config = dict(
    n_layer=12,
    d_model=256,
    n_head=4,
    n_kv_head=2,
    head_dim=64,
    d_mlp=1024,
    vocab_size=8192,
    activation='tanh_gelu',
    norm='layernorm',
    norm_place='pre',
    norm_eps=1e-06,
    positions='learned+rope',
    rope_base=10000.0,
    rope_fraction=1.0,
    qk_norm=False,
    attn_scale=0.125,
    bias='all',
    tie_embeddings=True,
    parallel_block=False,
    init='trunc',
    init_std_qkv=0.026,
    init_std_o=0.00531,
    init_std_up=0.026,
    init_std_down=0.00266,
    optimizer='muon_variant',
    lr=0.00933,
    lr_mult_down=1.5,
    beta1=0.95,
    lr_head=0.00439,
    warmup_steps=200,
    schedule='cos',
    final_lr_fraction=0.03,
    batch_tokens=[16384, 32768, 65536, 131072],
    seq_len=256,
    doc_mask=True,
    train_tokens=350700000,
    steps=7945,
    dataset='wikipedia_en',
)
Each number is 128 + 32 x the weight over its row's rms, rounded and kept within 0 to 255. Layers, rows and columns count from 0. Numbers have three digits each. The size before them is the row's rms in percent of the matrix's.

# layer 6 attention query, 256x256, rms 0.188, rows 161-171, columns 0-255
072:142149106088164084118106154109172101122124140064105166085097138153179130068217111102070079150108060125124128165158092115117096116149082134132164101112108169180125084124156072123057177122071196142119115096191122084145120120153146093066178163113117068142133164135159104137133061165148096178095113153096171147171117108128108113196165132104146080120138185137156114138144143162095118045191109148171131133139098134109108095168139129161126130108127090124150067124140153168119090148112162137201150117149132076113156108103103145116165156087145128196107115073088194097175130110047168119153129111139106140064164098160106107105129138138149113103111092153125139092103127139107125152094125090111136137105139145085104145150152117103159142072062080154148141154164155106180106179141129
068:119131162109129064058113128111136078086177173152097128120107090083187121129132141122071137156113144134175065093156096059118103156222162122134152153143161070091191104110163080122132180114127129112123124133102112152154136145089075165148120122098124109109085120176158144150113113127127091147129083115115134207082143164151116166081132163163083138141136087182147109107160112108106123106115170159157097140099135205059154071132164120121104102192107142140151100155135073166092099091126080152138138144137121146154144112138107131136110140102068162102071141120070120156186130148109205119161102155108136102130126158200113104104112104128099124156201099164142149179172105193120152114131066070050136118126133170076134168161162164184136106162142124134151084135117140152186128103124155
076:169108089138121101167147163139127165117121113134083133083174075165127164112155103112176136068140126127147174145133166115134099110123095101077132094099157194112096140105129174089105169113124159141077172153109113130142079192138144094167171142117100136125181169089144091173139107119118121126097180105102165045141123126194168096142107061131105128151099147083137162116048147092181110087134108151113121113163109115190125109142147109133101157135083130100089073095159184136171130162097134163155147068076210061210139193125123081113157095144156111101112136220187093170106117168117166083143180160116120099121131184090091122094096109145159131141141084114151121086122054129141138096166167103148133129095161099167184146138137136148104122150155139092105090124124126157177125135101103
080:122177103140076174070113161102121126140146137127136129130098175080136114111066122138081092164136085098108162117173097146047170120191176118149156120113140144135160122126170094105062109149123125155137112138089127146139100120135106127117142086166157054129138134139170122122121089148159154151076135093060102255053144142147086110155118107161132159130188094167129126112179118132123124101086104103146126096089162133089117112164132119182202110142124132060146081076115147143159064158136073167171123144124118123128117105142132171134180069171054082140108141106078133125146133166110229134103076155082126149103101174204129131105151169122167129126134098162140132145147168164132131084115090129113165124146137205126131170133166157113151163100134099132111139142094120125132125088064101
097:163072130177147101076152188172191103153146097100105150107147170175115186145149172176094130123153160075158168159102125081090105073115090127153105110138151089106137095098137163133195115113173145063107204092151055117125145140115193132157038154116117125126143131106130131116100166125116120089141124113194123060138162129105193102103069146149118159140194116103098150116069078143132082200123067147133187106175114100147122113079146137117079164168134195152139132120133128062146164112112120164071160131108129094098091131117145125095138115159168116094121125171153110140123159097176078101199150105131175139136096178098131095133123149156103116111148090124152137145141132137162112143151095088200124157144099038115161137077147135123127127144109152133130121084086139159151101144161092
075:153068104169133108091098170152134105149206088133160092140193100168111153125114148181151113116141148177139143133150187184072127139119142090087128111145150131121126116119086093165127147105117202191138175119124075163171116100085154053154129126123122183096172096096065139128110121125128135068123152107185168030109158171156170082112139109109108137161135137109083178094052163147192076182104107105136193128131088108111162171124136127104105176129125109094101113114084150095092115117130165149071163124128161137163096079123122132107113069130117088081160177155114112169106143116118115146141087174113125149204160127098156137119093114085134078128138090064143104136138137096179147112178121144109153103073137138125166118106124178095133165213179148089116125096097140123155133141099114
077:142119079102107129106146077124088090064188110140134145140115107087132110171192101119088090131148157137103148087131053112140120145196101148129118137113124130111166098164130116115093104118109144093197073114113107182184130134081105132118118105132080134090147145116108127143148095113127165132072173137105139145181112176137091122094098095191157192137148106079083097129140092121102126109151130178117108125151146174116144114158175176140069188127105117133139160065095101219104140113130084124124142084107124116126147069083147115156156143137120185190118193100138118086175163130153151157154064079104149156129151153181115090080123163135154136107157204093089065172140099128133161108104109173172088152174122138124116099239146113164181111141150123171123138176134085174149131094103142
094:113164132099112088131136111105145162176127117122090146097128139055145114109052095135127140132157094159155113137090171146176135176168177085098134115098059188113125091171107102080101147145118149093183094145146102098139114113125028101123111111100154071042119104142193186162128078154178120152122152137132115228109095103148097131152137200115160067117122078161069105127134145123099145085160155122100088105150133194174074133163156138180197094121161125100083105158089107120132110183135098163171097136125134121139103152181097126185136137180106119089146168137154163096133133140136177162093102144173082105072119108172087133162098148120112134149150138120154137120110116150121091157129119106162158149068121198211099136170145121132107154117125093100105161164137146111130107107148160
081:098103104188169132168115160098136130150156186127150153119122103112116096101152119099130074106124154114138099147119148172170068179131071104137125093129164082132091095162127120077175118094153154175072134079166133119114169133138158147080143157136122098171083099096101143163102117131121153134127115136124174116077115168094128107157162127130136126196122131174199137104090155165142119124102141081139112123098130100105120134136160102044149141097102087107113146162143153121125118152183108157130175133111130140161125103089082114100133111070107155106144120137149092195106061183116102174039146167136113139219167116152080148073142120141144105158134143151167151029165174181209126180131078163115139076106157108130126098100074089125129131166136128141160042092197113086152172140101100
093:120206105068105103118113117156107161119139168101159121130098135126145103094128135091186163089124109166145082136100171139191046189160076085142103080144079131123106107158148107113103156109123123142147106121102140166094118079135089133086182148112164091126138106100166170062165093155150146157096123169112098150116091158151085138165139126117112126138094147196142067178131119141122189071199156130139063190145130163174115130165110152119160121105183102112112134180158079126122104128128115136157113114126132213175126153176139118164137142157099110126165101129152111090094120088099081180095161141188046100128124075134075146164122116128111099131081196160114114132109161111138089102119122113129099093050111206166116120158134121117144065125074080157116126162181137092179125131109154
095:191092127171177108140113162108153090123108145145121127106124150159125104208168087114192120177105163100111182152146201179089216069125121142142106083187114105163141132115124128149157164130127175127079100151131110100166162103090138095100128101124110139132166186120089134111155171122115116110181132136092165084088146080152118129153121110121121138119110139120138132103127135135145142119058116155174200040145184089135149069140123104078113163122082104110153085089084149139156146120106143124102128170099128089092140115114158094144097074124122122079126175102162119131109107136077091107098132128044130099129182129117131083043127089155175157136118146115190137123153075175154139143174099125138124109186215102133154148051114173149089162156107130135134173064154142116094150160158087